Each number is 128 + 32 x the weight over its row's rms, rounded and kept within 0 to 255. Layers, rows and columns count from 0. Numbers have three digits each. The size before them is the row's rms in percent of the matrix's.

# layer 5 MLP down (transposed), 1024x256, rms 0.106, rows 520-574, columns 128-255
098:172113134116102135197159143127115134077166186138128046164142071097188100177138051101123195116143109116134151112146129114137089146145121096091078129072136113151084148097148128133097112109143130144138100116089141148131152087082176079095086146193131107140164090158101129177129146158140155082097172147129132143101178085144126068174100140148171193174165185137094103169062198089184120144175
094:152128137115135124149126189060120139090091107161136087081107096090131151134094131149180113172122084157128156102192111085125160142132172120178099159186150146143122129113125164190148115119167128185185148087092137144098122147130107081155086157168104130157137113118122130072172096089096110107120142086169145143086136130157090135182068151154163148133152153213116120113092147145144172110096
093:142170114078176079188135154067100124124158101153126143116105101147125177153168209130178158162067182137126159142143113137142177157120164130146123179095143149130130123129150093130122099118153156176155125156058119121199094170182128117160127088164088099131133154158157126161146043168122128080093140129098110142147086176183070163136115126088166108090129115158118140170144022140126142094130
102:063046106141139160108154159169169143114140154135078086086131144071092098115104124110082093120094136122168145144163106141157167046082133198092071178113115164166128064216182127093141147079165121169127140149112125152146187169124125119093156125127103129112073103112122130099139090129139072116174142101114153106130160097151102164115136122101099097118089152110054094131110112175123120143110
097:136146162074124147109146160124134117136128082149129215146124102126087162170129172093155143120127133142132134154116110175171181140157132123152118082089105156117151110183131068095154185141172166197076100094098146149131128125132144142095151125083177097175175060113184093115095179145075140104137118141121185072149155113130165119105160087089116118152173145108105155092081173123117131154154
106:128102063108085138121209043129115106150172143096137174170122095110154163185113137107104153100154194152142130095152099090126110155116123163130160160136165147159102073126195124149097122142104141194110168140123097150152131124095105144134122118134041192126094184160113160124135130076113094083175161122208114127068135080119121146153117108111158126112122132123103142085122101099155111169100
108:157154102163148170061125091114153172203102145145145156173061113101115104122166091114201129126133119141147159133125156169162097073117142118128076133128135161133102161167141156144111150122124092140131078054110103112143098122121187064155149106188057148172046153101141101129143136125101164151090092110173124158128128096092082088085151124121120147159136108118149121133131076100098142138189
101:067139106101089152121168123131099090151117137166124089145120198105144141125133138149150110143173155102133154150116106084152128139138079172132125143130110117119134146130085154135152126164121095093138138094109148114123122149187165121101192147231188058074108122111108148100161159125168136129083142102182171152062166097087132079153134091097159135144091175170154099130066131185130116151132
104:076150143123142077091168134120106123148093106081159093169155165102136160146120117125103064148102093194076120146155094151096090146111145138109108117125158114158122123142067083106156135111161120083083158166069091070110134131111048121181126082164152100126143110097074109201088125188137122129113145079155139092113104098119119131100134156166129154098151184125153114082075129145199124128090
099:143125125099132107206123143158049175092114093098141099089144119098105101114142144093121102148040134087126139130140121138163146137117127185086109128156179158161176161112062081116200154181135180088118139147115151146074192153106114185156190156175076131167168105126059100186155126110090117137126142169104089086106116115152149076139163089122168143130099161102094164146110144185108135105175
097:092152060160095167113146070172100172143127128083153134204180149135111190155131192131114022121118148096066152178132129106120127079169117067109134120157105110127151128124142111121163151077168157146150125117079076136110161097108116150080131119120120111146182146113131141119132181102146140143141099129117158152151102142075093163146132090052125164138117134149114169089132097153162119168099
092:191142135161053153186133105126136133116075136126161175110103106131165102117232194164114099093064097102102168082067084153107129158210120124175108118102080102156151175141078172146162152158130119176118146105128166128193089102141154114160174129153118132114117135132140169117128090141150093126136119157085126104142118151118103148150117152141114110084123149165088131126109144143073119130113
098:098143164067133097120135072143117183134151123208153074139145157094113160119215121122193158114112135095095148135085143137177125126136112179118144111161092157094144055106123062161143200129099111089079137118108099105144180143141085173129098134096167151150138164128131083106130083179090174147157143111103169097119129115132139089156146131148123147109116102080119108136095119168152155169129
105:148128104147091166104166143089167194129163136075125161138105168086153150101135112158113112145160136073169132156099077114193128201128088096090166084134224173073096154135119128152114123135163124119170111143077110099115152125066141095141119167087131130132176197099103126113175090100135139133094156127117134155092153135137157113145103120124095122129172166124130151130116080133154193125082
109:090156061099167135140104102076062207162080155181117153167109058137167107153070147131123119144106106115150115099107128158164059141115146141130098181073046140127121127067128176165108168132109100138095125090141100103084085080129114147086160182105147135136147154123133147090153066138037136106117107084170176165111105122088123101175148082118189156156173161161143132151142123105083148124112
106:172160128099117069104141134126127088121164168095200171079115100129101140130146109184115127067179093131123138154133113191120097136155103118100153115091125137109129167068102113116069082108116189169143148144130164133171135170136120078113109087116066109147165073067139116189102117144119171159135115183089159134154123077085146175072085119121134215102078169145122165095131140126144174119113
106:113067132138147135162131124107128164172160079117082081094127118151175131150174102184117148100152155077159126071159169110111145138138124108094141133125095112128147100116083099060107148143216077185062171146098107128152133115160159148141121118208116112113154067120136110162170094079137154116120104136169137108091133122113147076103108116155073080095151139077104160123134102141129124109165
104:140089108114127127136076116103153110081124127132147071088087114144137104165161136057123119101180110088152224143139141086158130143147188144126126148132138097116130197101114158184188101128113080180114169091103145120112101106152141122086085142152167120180160139113095108111133084111119137100062140139130090101131123158070068061151093200144099138186136137163124169189109165102077140019063
102:067074164145155107130080119092102214096083110139133190127112137174153133144149151156101144048111073050131159114195077123146101106112087075118149152111120155163122076092140112191170139212088115153129093116123079109174107165092163150135133109137121122139103126170161164118162140076120166129117149110070143111167160141084175183195107133142138020148064067165141104155178143102111146169100
094:168144088129112067169146169085146124114111112135095181081195116197129116101083136154111150154147124146118108118126141133143163147190123143125122095120169068142132152126115144192205128191151162150115146101086139124125105139094148117162103045137105115099150167171137097160126090208167122113135122169124168096138131091092115138161122097130163133185146146181106123105153086066093094158080
098:182114111093081135080150145107148087140104133118126120130109138091126128103078118101084095139120091142116116044149130185091151172169159192085100118126136174120106154113176081155155108106166119095117120153134118184088182109109186143179156124152116167212141061127158148069074101112094163108170224098142156162141116102119080152144163146069128167117130121150155130133086149108106142109065
102:119101093111189140162123109099081113125122089092126128127135202073112130143133135094092154116141088129113117127163092137149128050146140110155213088111108122081116105170144142172168128093080130080143107116098154170123092146102103137166066136107148138083143134144114124175163131162124015138094116124144108158135114098118145114128156112126109117109112113113120166133110060121175078176075
105:113128108150124081056138142100093085079120114147114079085100179109125149129129153172117192130133127115110102128080084166118133135094073100116126151106093157085106096124152145102136102081165145193092179099132074136164113096122147157099140119133100026112183155135083127134115140221149119156123122116164175184171125133047133193086110143122094118126059180153158118134144150090117093142127
104:106100112144149092167132172117111074101090197181115152122164098132110121165150156196125114200087109127130069073149090084127121144168142191143114101137146117112106153137145139141132147131108129171114094058175129136149161170159066049162112155123092077096121128154134161210111120127156116168106107101107124115128185104090108161161089141143151168122124061142079141179163125095122125149147
101:144111062134122127110121156111154072176186167153066130143121067158192096123078079161051134125028141095164160150082141112121096156176144139109105102130105123119106134138136112146123130160139103114126180140136157124146184126105109119150076083088076111146161081122147153145151130130134152178117136175171139082100106125114110120166115158086084133166104170151141094173069162129112106056086
098:149183105129108101111106125052166118050113143118136123159129084118081113137130102154050148061112126163117182123110098098120085202201117145130135130097171148108134132140025127119089120150096122107204213097194129093187125092148116113136140107172092110151129130162141136139129156133124093147074126094165080133164118126147158100078117157103142095140140161098112128156117137130123170130151
099:055168157148146106100130109122070144148126169114135186178150154105152151129119167104110093044073049128093143135101148110165074115134098175091157169112149150119177102169087082104124141115184127102144148099117085129126132154086114172127122144118117152102138206103134133076092080132144200102118143097137159125117154130136133161147143144122118152152132176104110063134113136079158175135093
096:116063117133175148156119141150127146089124123117181073168127093137133167112092117102172159108150144201067139129164093108109072120147062139143058129123093149123045136163121176128146157144127132114124099148125161073131140166093106116120106104178099106140111143158129119047163126165144159139134117107122212092100153132138128113136078063141112154194103112169086086147114130107194173164117
100:079138110124177142118098156153126093118096138157177186157128117096132108181099114094154126114118218153088165168174175093069105139130120110156120110144102160127126156155095168154126126138132120109109076097195116158093151091089090087144156167213168060114112112174114137132107061137113196082142183123113150192118160139083106184125129151081117148148184100095115138119088103068120121065112
109:120109173143157148147170059113170096157121086141089119169070155127108120137070114089102178103111157112165150180131168135117114172132122106128108138192100083121108148120149117181167139069154094140157201135166083142168119135117141141093116053212187132121109140097173132107179168168184108124155109166087145156165158179146112174141091145116148160165052099099141142168121108104099152082161
099:159121159111119143069081094082109070116132136175143174154131119080173085115102175055154129107144110138175182139112124188065117094105157135126148123077080117102098128106094079152148147059109123151099098152154060123150129146091114133151098140116099191091159111089128146157132099091080146104105104140149126165140122129074141183122180097090128158148142190149088118127216094114103153062150
103:134074132181130136118109131124144168121115052088138149101168085148146107117138056122059154117116135141095061126106130115160113146167096190203088113103147110088089146089155109128172130169114056148053123088124108147158120130148116135116090074145077086094178099045171125170151128124109134106170114143144144118079078099173099144077097089100145115133108155099094131178068119165156117163164
105:108174074145085136090125101140157142170086122168125112123135143156105118145124157098133145119115137216148184122179143139125152125126124140142171126078055113131076161069129133077200228150124177121157139124072090148127129127202125179135103123066150110144140138137136113117134147186169161102124127095092106107179158170122160095061118141114124188157126059164128158139124094129159115112149
094:124144143134079116000097166164122146096125110110176030110142188117135148157143164122164187091118118174152162127178046153146132130115166121168128143083105107172126102127154098101144140096099093147188162098173092103109109127126176112127133110183112169163155133206185126172139089149079110121122119084151141169188165095098121122103119184069160129125122126177161142098165138108155127147112
096:047112189184137136155167141114127156130089122176143157114134102077104153138147122174097157155163090115119095115126126153104066127147081066108146134143135123137141152132103157085109103137143098152156156105152096137107122137154141147155126092124120163112098168078160138112148133107140072099132148087090082128119116086147055173186067132170083131177123157143158095117143093126141142186071
099:127143151117103100142111123140162165114080090178168140148158108151187189103169130148114095153091155153125142189114123122091088061117104114142122181078145155088076153073115161110153064124103146121027153145093158117091117132128146118156091109121104130136104100177107116093120092206144115152160143084191112134077137168089097138158079145130151186129133149161179166123143154045118097167142
114:155143140120136125135091078156119111103119116132142072150099109108152068133110120140124123071103109115066191083166122127121105147172121150148125120090137089146099096130147049099136176138120104139149147141133121094066182135042134100171074064157126121129132147157187148201114142109162124126166144107089137108160124124152175055167095133110132125129104109088102147140124128095109132112177
102:164171186098120145088091159124168128110114151134184158142135151134119107078126142067099107140166094109189118082142117130064092105141130148095103125110142077137124084133133129159181111115122189111129169109112091047112162177126149119081137144117113118170144095120102055164141165116094137115102053151115145173118102136099127103134187090126134140099102161116165080116132162137143147067137
107:124146129111130090105140126132111121150145176135176199111125109089163143165147097146200091106188108108107084147188100134171103111142182089122127084090118131123133202097100157107201101092119110134192146108085126142142073120056177086129129154050042103156114158124109138114101140097133164111135164148131154158121099134041126152138144096057142162086194152138180163156112099124163119117139
103:164124054142128139051100119082158144155147122159166132194112138118107115098111072128164174129128132177139109126119159123188149147058115081162116107140178133110156163146100131129109108113164107105100131150112104090100096113153193097118118004138086116152156162131154075110107174081136162144119123063106132144128061131135128116145136090149166188128151129124119119169102123124128142102090
099:124101080082176130138140088156169186102111102105122039110136075143181077125157100151164140109156148150084118106061129091159120187166045087139128136143189103157076140117149090129121164141149139127155117127116126139085125190134104084122163146163147182131111130070113154095142157081079104179114147124126176086158143120113133148142115121155151147138060135147123120129143101127122137129091
096:126134141083128097153117063149147149072125060178152056197143107091096139124125105122148119135103107146125115154177183124094174103150131146137079092104167150122163098108112119135139104160108147100149117151208099133141128195206088110101105144105097108129097120114143093119126112111125172164079119180155124148087092152167187082204190101174129176121153142156141122146086121146108178111170
103:090108138115113182115159162121042138157083133143125130082154075124083125125134133090153121140115129142128078120122168085203112172119139149079070075127137115159167106138087119139143149100134175136127093168106128143113179086156145056149080069098151154148164103120139104174112153103179157164100125105144136121163157100124152084149142049138142114120133178087114126099113126111168141100156
106:128095094099119112076125128135115175112130092134172071087127182144131080180131085137137151144171108058146087139089150065156137156129092106135160173098123126164104149119125086072150153150092099158198144139124149086112108137145130145066136091119165198169118112127120138075109142082107105095125140141097112056138157119125179088079089091129156134152166046110093149126043113140144139163092
101:146160081145122109048145134137156128136143150165098122174088147115069060111108133118095075129146162071136158159077099138108138088183094148134117145093169129097138104178166122071101151116155121085121105155118143103074128198115116124101182156137118152104172124142121174140062112170128093155144151160113115081122106070165172081090083170112122099118154189163130094130147146115133147165114
104:162154116111159073239191136085084127182062110131078159088176169138179165070138128163164132115148105161134085171137134174054119128132146144187179157211171155112138144165134176165138080164077127126145164122105077126126162106128188105123066145102160133118154058173132146169113123201092103102144111138148110097152107139106105134146162110107181130189124182139135091127095135184070119098114
094:093170123092177164225174144139179089102135171162137152145135062121076101122132151164066120135162150054124120126207129141089165088140135128136096168146073166125146091130099111186108125112187095166157115119110131079176153088095144183161103147118149189136108116109160123255131135138122146074109097142155138154137127120126143135103127139089101129116157138162142085082137091131130130116167
099:131162072151093152141153112103146085090146142144128091160173160156105130109174137138101129179104106095127095117169140141160152138148151154125193129079078132165093141131153137144147163136144113111061112183119084111080085103185127129179105177090136112048118176124081140177087152140115096089194096099062136138145201105151131168139110129073090115126113164101126179167117104125063088185051
100:120155101121129097093164111107083156118092082162110148162167158067100108147139122106143153123076141103120151125136129120159140174177144119055127106075103180124085061191140134145168114156090095139142150148103156104200132129152070124141162121099141114129046088154118141114115101148164099176141121118089152124138156190199157113149114164145187111084154120160117123180091145158106101127123
096:111095121143091207149112146130158147141085135142186124203161160191109134179124139151034071130091119152105119091171128143131109157160133153111170069139074140124136106172141191111134100105169156170124151147114160150157155050124115179154104073096135151106127169057072067093101085134121104087104086122162138151128084090104084121140111198196151125101180053169122141145107137098167159111141
099:084132131117113108088108125082157182113183220126157148106148114129086131104150157159147080169121150104152101175093127119139130154109165060147133109160138174164096140141155115088128167134121166141133113160129211081119101130161080069098138136165099140167094147136126149121164161113051133127149115086106070107176106171154092082130129123182145109118197130146101115156118163097101098128118
100:135088179107132113133112100060140163114145089071142147171075121099117097114166097131132091088205131132143124103171144154101084057143144101096157142153145168119092130126096110148140203150132170198072185144118169059121110122213092145141152160127087074107097177148114147114168069075133143128140151059143138178135180157128117135147164073146037102145153093102159118143135134064084171128116
101:117129166141120182081114147122121163146077128078126096165074083116100104149150092102127129136086136133134102113105115100098103137180176169117126129103144102114135161151138102086115082055153132098108130157147116173146096109127101143085144147101164111137122094162130186114081111161080135143168205101121129086140150141148134106119114160109095109075160118116162124154144110135075124165196
098:118119160177165100128137124120095107087117198088141146107148129109174142102119116204187129076120118185097140054141146150078109095116130163157123120142178146108137120120104147096083119093166199117153122109114134180159114132114135148103091103095084134081190115039183142113088102146164119123118146128176107113174152086099127147125074118121112122148120112086160105089136082076154091084154
105:120130060047166167085144081157142168098083089111143111179133111124132147101135107168101109140104129163099156163105142104174127151105107105165152101169133090163129114103137071122122093153167096118165122167130115083175082172133113184089122146132128131129161202141122103118100122151100106150150139144155137146132079108089129128161090150149119107141152076165185142133111105141068107158104
# layer 5 MLP up, 1024x256, rms 0.101, rows 521-574, columns 128-255
107:149122099137051167136115079144070102154094133115138103082163095101121180163179006144149106134116122166129125082134138063133119150140134160132137144109144099137107099053127131130165102129154097090133215081077154141089123172146119117075200132133109184082150089130178144169152055135113123132187183135117125153121082156098126139065126093098095092103136127122047124082086128099211092167072
093:157098145137182155101094108091114116148149138121129090154153138129104088145135136115142117161079104073195111161193152127112185133130112103125179130112117166153127172115130150069125131181090137091137160127075105139113169113195153147102123110164163128132172166146216131149127137174158099143094205099151140193113135144141104153068126129200136072120130157153109091144137162123100149134156
103:138153149117078071093137108126082103144132142165142088141138156073099081122104115091085109054114114118021190149116142103110152151132128149133120131134112102100129074133143119063111100134106162177139152112163104129083067074142094117120139094085185113142156132129102181149084204165200173207107115103131138144109096127185126169068111146145084120118103151112132185077129097108162173148147
097:174156126136099110113140100138109078180079146154154167123160093157061142152171119154061089123206083161155129095144094132079171105138097125120213132137124133142110194087132152109131155146230145151197156109115134099107105206078112136158139141101164106151120133148092103127130149144067148086130151183152099157146167137117143152193186100143175102118097148148155088120091096075159157138092
101:189141121098109112143138126139163123088177067141115093122147156130115117136151185122164072105125132026138202092118174149192079116166133104089130093086125155077138122101097097089129157097101133073145105168167101127105116150059137119093108122051044171124183146084114128162083115107115143148120131170111093132137136137102080164101141116161110099103134121138085131097073121182070134108153
109:127150102113139187122118102140156116068078135093151119170097160167060103136169098148160119126099131146114164152168064113144132097151119124122058126084183159102132149135127114141213127108123095167158170154107183107135135142079092140164140170196116168084120155165144156067098132120110154079087122140141167135182175070124132118163106076065145123161095064184125128118122132115151166178115
094:133168083081129178128179153140133131107085145140149105088127148123129062121134167116135103160173178146157140061118058141153101103087123177111148102128198079082168129145103134137126160156139145109091130104103109161098113119103069138154118107154154160153094098109152169110153131136139158119167113087116099113150126125155111142117173138130129144233087175123123076133095171121131134169197
104:104100126134106084091115184150119126137148082131108122090128116125163129111080126149151153109149132174083150116142104156140121109041087152121119152123129209174090119159094128199129073124103179169108190127096101103161111200101113079202124136146100176135119159099145117115176115118088170110121093133090116137106111175138156144096145083175116137175138133139132113123112092152095172146089
102:126117203127086102121056122177190129096193106151127087141111141109126137153119080157171120130130084095072161101073146078147151120109154143145173103119125132119130170117098197115150142124127114070123122111117171160126140138081172044174115136169100155110127096112104052125136145142125130093188127125133105153130120118085075069124138135153115110188168122105116147115135181103147145124097
092:120115114134158044138109129188110121098118186109131099161137180186089154198142103103104082120088110165120128127114077112090174146104095132126145122134143091063116149136132129129109094120156122109156116114143118126119162177123186123132124120127118159128099095085174146157119079110140085239144130148142090132142100088151163092102123148139136163092084130164098164120157157179151084189171
088:159093125167128123168116091111104179117145117122062144137134105133187130151144094126117158087145128092119122106091108161122143176093133134112179161126103114104162172125085103130160098111136085127131148099138100106137111097116145178115099121100148088085134120135143135155168142084133132101130120165191053122117120155158074136136132168189115161156156105137102167125124137146161171154130
101:133095090126096063133127162179145139170093130112099132105172084097114137145174140140139139115162092133086137162131085072177098097127135099126135196138100161123130135166180143126055164147109122092127141104158089124133097076106119044157135159188123158117125106152098149081128093120027113163132149122091131135166137137174143187131150170126196111075078121153129131159117108120112136055131
104:132156093113111100138166178146167094132077136102135207122095137101186076144163112124196151146115088079163119065171154123092141126119111108135110117113158170113107149033117154153168157099114120152154098148146093114128117147121137100098113104156142110205129132116167117154108140124114197099187138078121120157095125130097144211152131143138104114187147089132124115116158166072065091102118
108:108098105126145140116135097131092112136147134099134110168194108143149117054132130136145194080148150156132125135122066156168097115090188141152121122113125156111173131102157180219153142183187074168099162108098083079092152085119092111166152118085113125115157113164108139127093074128115171088085163170173113141141081188150071074124133101104130126100148134157106139156135075124126152139030
106:146090140116111132123186081098128109111088132096127146150146083212185126127147114145120125128104103132096135095102164081097156118195076108059132133157091134124138114099131148138111108107170128060109141139167113154077146104151062104121154199079097161145101132193105125161103138124122095135098117122189132140155071100100164115105074150119159162211126088051118088129130137151128083154172
103:092120105160096208104148110155185160114143090117167153153103117107137175117154149148098124145167135129134092142139151171120139138162098072079166113118172146117151088093122112106099171083109145104095097130075147123163078174110118130208125129100154101138125155095021066128139125140155135085106157099163101132142058116050079135125151149122152117093176128122158137169167138128136140100182
098:106158122141148183112074112123099124088113073213120150053101113148100139135105099124155100093179169139101159132083137087144138150167147124059123104108116152136159075104140114119127124112113129135141134145113126137121149125109103108149119170170127131094123076163123098122134135170125151074176150120230123181209107108156139141105115156095084086141187129155102118203118110100139109031146
099:124128152105071084152159128159190134131155132113139089099104078159163078131173174143197132096150137134078123059134086160136130101125196066143095182091145187151153188099125087133138155129105163128157176193109132168135131120113132077179157153142147167130101062147112126161193108136133069137118118125115100110142118182094106097170116138154139139122105160164164138107133167170129141161093
099:099141137143130071106112147151103151117159092102148196161072121127090168186107152134150107133120155168109135113111077128128165156142204090106110110093151129132131114152137158161096061102076129154109123150206193138159129156145139158133156078157117111122179166142168213140128098077152121131094110132134118106127113093139119111154153169077093125145159142004131162140167147076152117140173
095:106139078107160130136166145108063107088094127157163199034128141165142122096137156083096122123148148107135198045117123100120115178104095118118128030084133118100132147129118163099191140121116161112143131135187097080154097114096116120064127118140114154120131161167121092123182135144149145108171171132113114114131171106179093173117116185086066081111110128180158148135117185128130144156127
097:172145111130127144102133146157123121106154130091145124133130168157131182102080133149143112138160115163157087118135093150071105124162134139139105113140145133095181122155027167100087128120141204218156178137216101145127088137110170167115133114053097157143082143179092041067179124131149115138123104135171130111151098112180150066110128136115070088165172096132139154135112170131084164113099
105:184124084137109124158088172089190113075167132142123126088145153194096114117150128154112102119162131134145137104161091157112116095123153093059166090137054166111112154114163099123082187114116173122188166159095157150181116127144158126119124148181118122132147091160153105134169156181179152097125120064123174059136110119132148132112158136114128134096079094127114150115144199090106072066150
091:051099111118135153207137114119099135144140129149160114104112146111056119143107111088151068121188157114098120110175149162104113179154157134099096127145112119121164160107156082116142123108096102077064190132114117154178131140109140146150133165140123195124188097110139071129137118128193176163107112148129097144131109134096124064091137137096109110096102077206201089088069090173155151071128
096:126131065143140161116074135119140148190220064136072136126148064138109113134127045151126109115128109126144123157077133150093126119149132150115122126116117121129150143113160132122160115093078165118201089084153143117151124144152174132172117066103084105124139062133134122118122082129140129199153100149114149103117099160162063115097091075087096095103109111163196206174100154100147112103135
097:108062059120109161091180134132151106147081087090111104142135113112111127123073137084115111143057115162112161105061193137143131125142165203156132165114144114141111176200115096094178121127101104104124172117202134117168138089167119109151156121119087192065110099137134157103057074086115150087080161142102104107103133118160078182088134108129127076133161101087083133127143188114132147146079
094:137168138149151084136141086143184129078144146104113129128105136141151123129095143132135064087155087118114111159095141167151139123152115073160078142103098176091108069116121131112097206075036125091053151125139123154116142109074137113148105152166067166139086130109109137157120122157115138196110139118121180126115165084088165039133115130124104110136085141158181099123122170126130110178150
099:201092162174139139094112185138111091120136126172127102112145126099156125147194092196111112088187114087084112062093177132196084143091094101136156119137141151131117160112131128125175136124048129158088092094090111173096152096095150125139126143150126050134149181139142119111071083106146132142110125098122135169063135155067162159090114136101123083087115101180140105161082171159173162173134
096:097104104124111101114089150130121111163053144115081158171150135133092107121163126136124095132145069133096198082058112142121083198136128093142119132105106125163135181129117128146128123119049077077151195049137149194115090131110131151095226147153128114116141173128089172168101118185095141118131146154148132122113134073096173159115116088135108151178125080073077147125099102160154101132079
109:171115133072106135102108099185149085082156158176161174102129181134116173186099102178098144128103122148076099160086132143156154113122079083093155157157124091162148158141122076072149152096120107083110137124094109134177078136110153116154172094143120194159124127126070139124115178166020181133089086147097129175132145127144139129120108134129117126109088115103071098121119147123194128131130
102:098122179132109119079131148135155067143113136103163155189174095121126069177137106087137151097132081109086095187083155195157126053169104149132190062167064078083127123148109114124168135029088143135140149107154146150116130091111138129156072189163155211115149133176162147123117092125111091163133091104098186138123068162167184115139111117158164131114090117207095124110158116153111140108138
105:111112161144120205135091122155104172135120145130102131114213072148121150158156105104085116137172072070103115137097145078111096075121142128134140131097149108188118111151097055116155112166099162097078085075071140108134136120169173092152111183105095218083122120077120117172155113155048181166150118123106099093134119105136105101112149148122122091128161155105125126180096133123126110111142
102:133129094156158144121136131103046165097117143050128117173126099155156118118119114092135135131132110110051082117051121101135091169106111132131149044109183064082158133103125144112182100147141137148086152131159067109088190107134140076088130164126114156129110136120128157114085096161077133130123146097162135156160074147176099102148067159161100118110153156085105124121099129136142181190113
095:132123112174160141129205154126125160085136129075141167183126118069124137111097128126094122109049162155130158086132160144117146179130189203180148106119105115128148106115108141161132193126108118105054139133034204109069134123069075133090138149083146169115091108147136135178108143056095148054096162134112113115087132135201138084145081174188098086144117144108160114141098116186122093118127
094:144150105128138181130129190118101103156150137109062105132157114145092198114081088130108125144139119125146065148147134074115072113145164125145104094127102144182137087125121113067122163137139156150137133072124169175115122095080125099162124182187142111133183139091131105082132109135126116186157092109159098111170108063122071131134085151161120135107156119107096173205163131194169150151122
098:116167131115102152125151148140137103140120065148084121142125126175149134102131100151097120139114092109118123103070116100158142228105135102131149096092148158086093153147167143058092132152152170132184049103078142127065120119139146110125094132072118149161131077203127120151068091115063112130188110105180115144174088164119099163123123113105099144129102127172130099184134115114098178166132
118:114122092210074160077095101112140157113118095127175052119165176194113133124137158082158149132192140149123103132143111130094175112111126167149104186214100121158074099155132138153154105107205153104129103105081147143117168108148117123163132158064130151126133139171100130189170170115113117115093164144152170136166108100116157123130135093149077164104148117106116088117158182113097139148130
108:156096086082092175089158117140093121155107097123118090089130122140121125113165127152143165119105085120104184072133194091104132119061178125083119101143118134168114092109145080117131137151186082156131127178124100206178175092113077142085111081155081089146116095097136123091116174090130152140107150069124115127082147142092106143176132128151084080154137141084168212179128087115102081146053
104:106160130080120092100151082110167103077117178076137143184147092136137137159083050140092085133124148143128155144119111115171085125144122104080098155219118188184137155067143195077096162110102192151164121063081125160130116189157135159150095119147116111133101089181155122131125118114088134149116113119118141123091129101114132104168139157065131197134106121086082080162114077137178157075105
097:151135144175104120137106121174130142144137158157143149091114069179125102127149130126162128115139122157054132134148139118169148105181153066068167158142126148128172135085122155170142100079150117061139124141144178094139112119081170184173130092167065090142148102136123095119102144121091159112097130057105131113170082168161165115159112167205142102136081106142174150173113112141079199137134
097:153098157122057095144121164115114151200130117102110126051075091169145126182109086109110155114066100062140125126099124135147107207177130166085127132150159110150108135063078092148071183115112174091130166062093143145103097174146135135173095142161143136132188156123197117124126066099138133179151187107075100142100115105136153084117085127149129106087129096131137121142136140081119135165164
094:145155177147100121108129149136177084110124135106163154100142114132141115133138162187085100138099134110091147135105113104066105136133117158143169076106176139130090065138136095101055111122095101153078132112135106134139129118135155138168090171157109158106131103115130117117111155159154145114202125057098160087129101149136088122123067126135120128155142186130116175100177109130190109119105
105:133136144095107131100130120145142121167128105109119163131126146097104145067169081099143106084159085226139122120072135104137143157095133191157152113113142015103137097100115154187109153150097113135139163167170112130114124116163116084109147127134212110097127132155141125110127132121095119193147093131109132162181134162165129119115059127141098180196115108124147150128105129108133102125139
103:091141095132107114142108095127124105125119065128147079165134122114136110105135133128083051127090170202117088150078140195111142134106185195107079098226131095083159148109189112121033103116134127040149148115166155115102087098150062177150150156136181134175206113111135132077152135107139139157114101101106139141143066041144131129166117135157168089110133135191132151098086024109158102154151
104:135159095136129160127134126103116131099161135106178098130136119167111085126138219147141116161161145025120147082105087136100085108149152147151160135084123118101096127148150098135121124152139098112121186176186104152132168135143058148072146135158117214072105119068080137106134099096112134140146102099128114104142139109180128107090127126158170157146139139145111144148138138081120145148102
108:146157095182132052110117094143150133101154169147133059121164129155091166099123105126177131114207064060185125177079119149109125108156161121104172062094110135090148106044143139162158140127137157152103139175096137116133122162147096101147135107155185164147079127106183109135101093086134110071102146138161119145057170115099160142049102093094153165152160121145093102120120126149157120156221
098:105155131131120131156093129135148147103109107145115132074124117183072195166153160161136123099139110143115104103049129157160113195134109149147083134107105088127096113121063141111142176115112104156096126128089138082164099081135147126148129129105172169117116091156125099129102091143185190161115122082118073148141170145128170093137145080100152117080128146145103128101174172145123159129142
104:131126096121148169122132121103163181176119103089190166180169100119112115105112150184166131086177086113102168127127102090082097123133155145115145112093141153131157151160095058149129122166122149138170148129117124120135088125118200119122170135153101118129104027176118110112143074099137124074166103199141132107106047117160090185125138158065150153140152117105139081118153145136166142089126
097:089111126096132155121161125123127117082120146129095106141101147137180157154116137116113169128104037138088088122146096153150111143139093140130147178207144147162111152084125117058140100097099109120172127175126115135111199093158124070157159138148176186116092185100101102154130092107165101155153141086118170099113172152144159137117113144090136149150157152101068143169143175095120066158094
097:177127170105113092108112163142139147111113100114124095135133136147124109089100097128113127111120121120104129137112107071171153139136164150100189099172181093134068128143092141130082118101101209124147173117120091162135112155168137103153119154095123159059163118164130099101061058110084128072102153117139134204123095130143179112134114137177144196152130139066176124103123192085165129138154
101:129133066122104124125104205062105142176106154128107135119120132138089157174134130130138112083140166145107156119062172140149145111080119126172115091169189089125179142104114120138095108090107090172101084162107136134072107161027138135133150161163102180142101201088170144156087154100098135119129142135144134129195093132205131149108136108154190155156180109120152142092112150119160105084137
095:131150108151164175089099126195117081103176176160138103101134137106099145097117103117133057104129063057135131149179154126174087091151116129145165097124157089065096129101127126104118144133094085068122148143082204191123213156119087108126162113114125114108137033121102144125138109123101091095154124082137119149196134100123174091117079135133135115158117150137105166173126137100098108112091
102:085170112054094145120140073147107121086185157109117101132129069118134071145130086088106074113131132125129131107123183139122101174146056120149133130138080143128091161094147126094136093172146086132153115123178116152114117073079063124172129098094142129145083132109173169138065122135100141132152207140188110131107156188182097130170158090116068208112122091099209140187121171138126158123110
101:153135145160109078128173134122153131113132109099163124121160143055169217096120105149161146083200146111044160110133068158111145128137141149198168123129169128097129112187188178119122161153103135133161119197152077193129118141136126170161094160079097128129126124067103107106152136068124126098071085147114136117055107116106143115135121126137147124115102107113161156154169110105129154119158
100:127135177140147159125085099100147086124134119096097149111122106141165099124081116164094121087127082101162143122174168104126105134061126083134132177166140161178171114085093094107118153062112135161150113122067111140162215110097179182096138129167155138103082034153108187161127112115149124037059147038154121090098123140132119149167130103041161101114207141142177145138140143173138120115075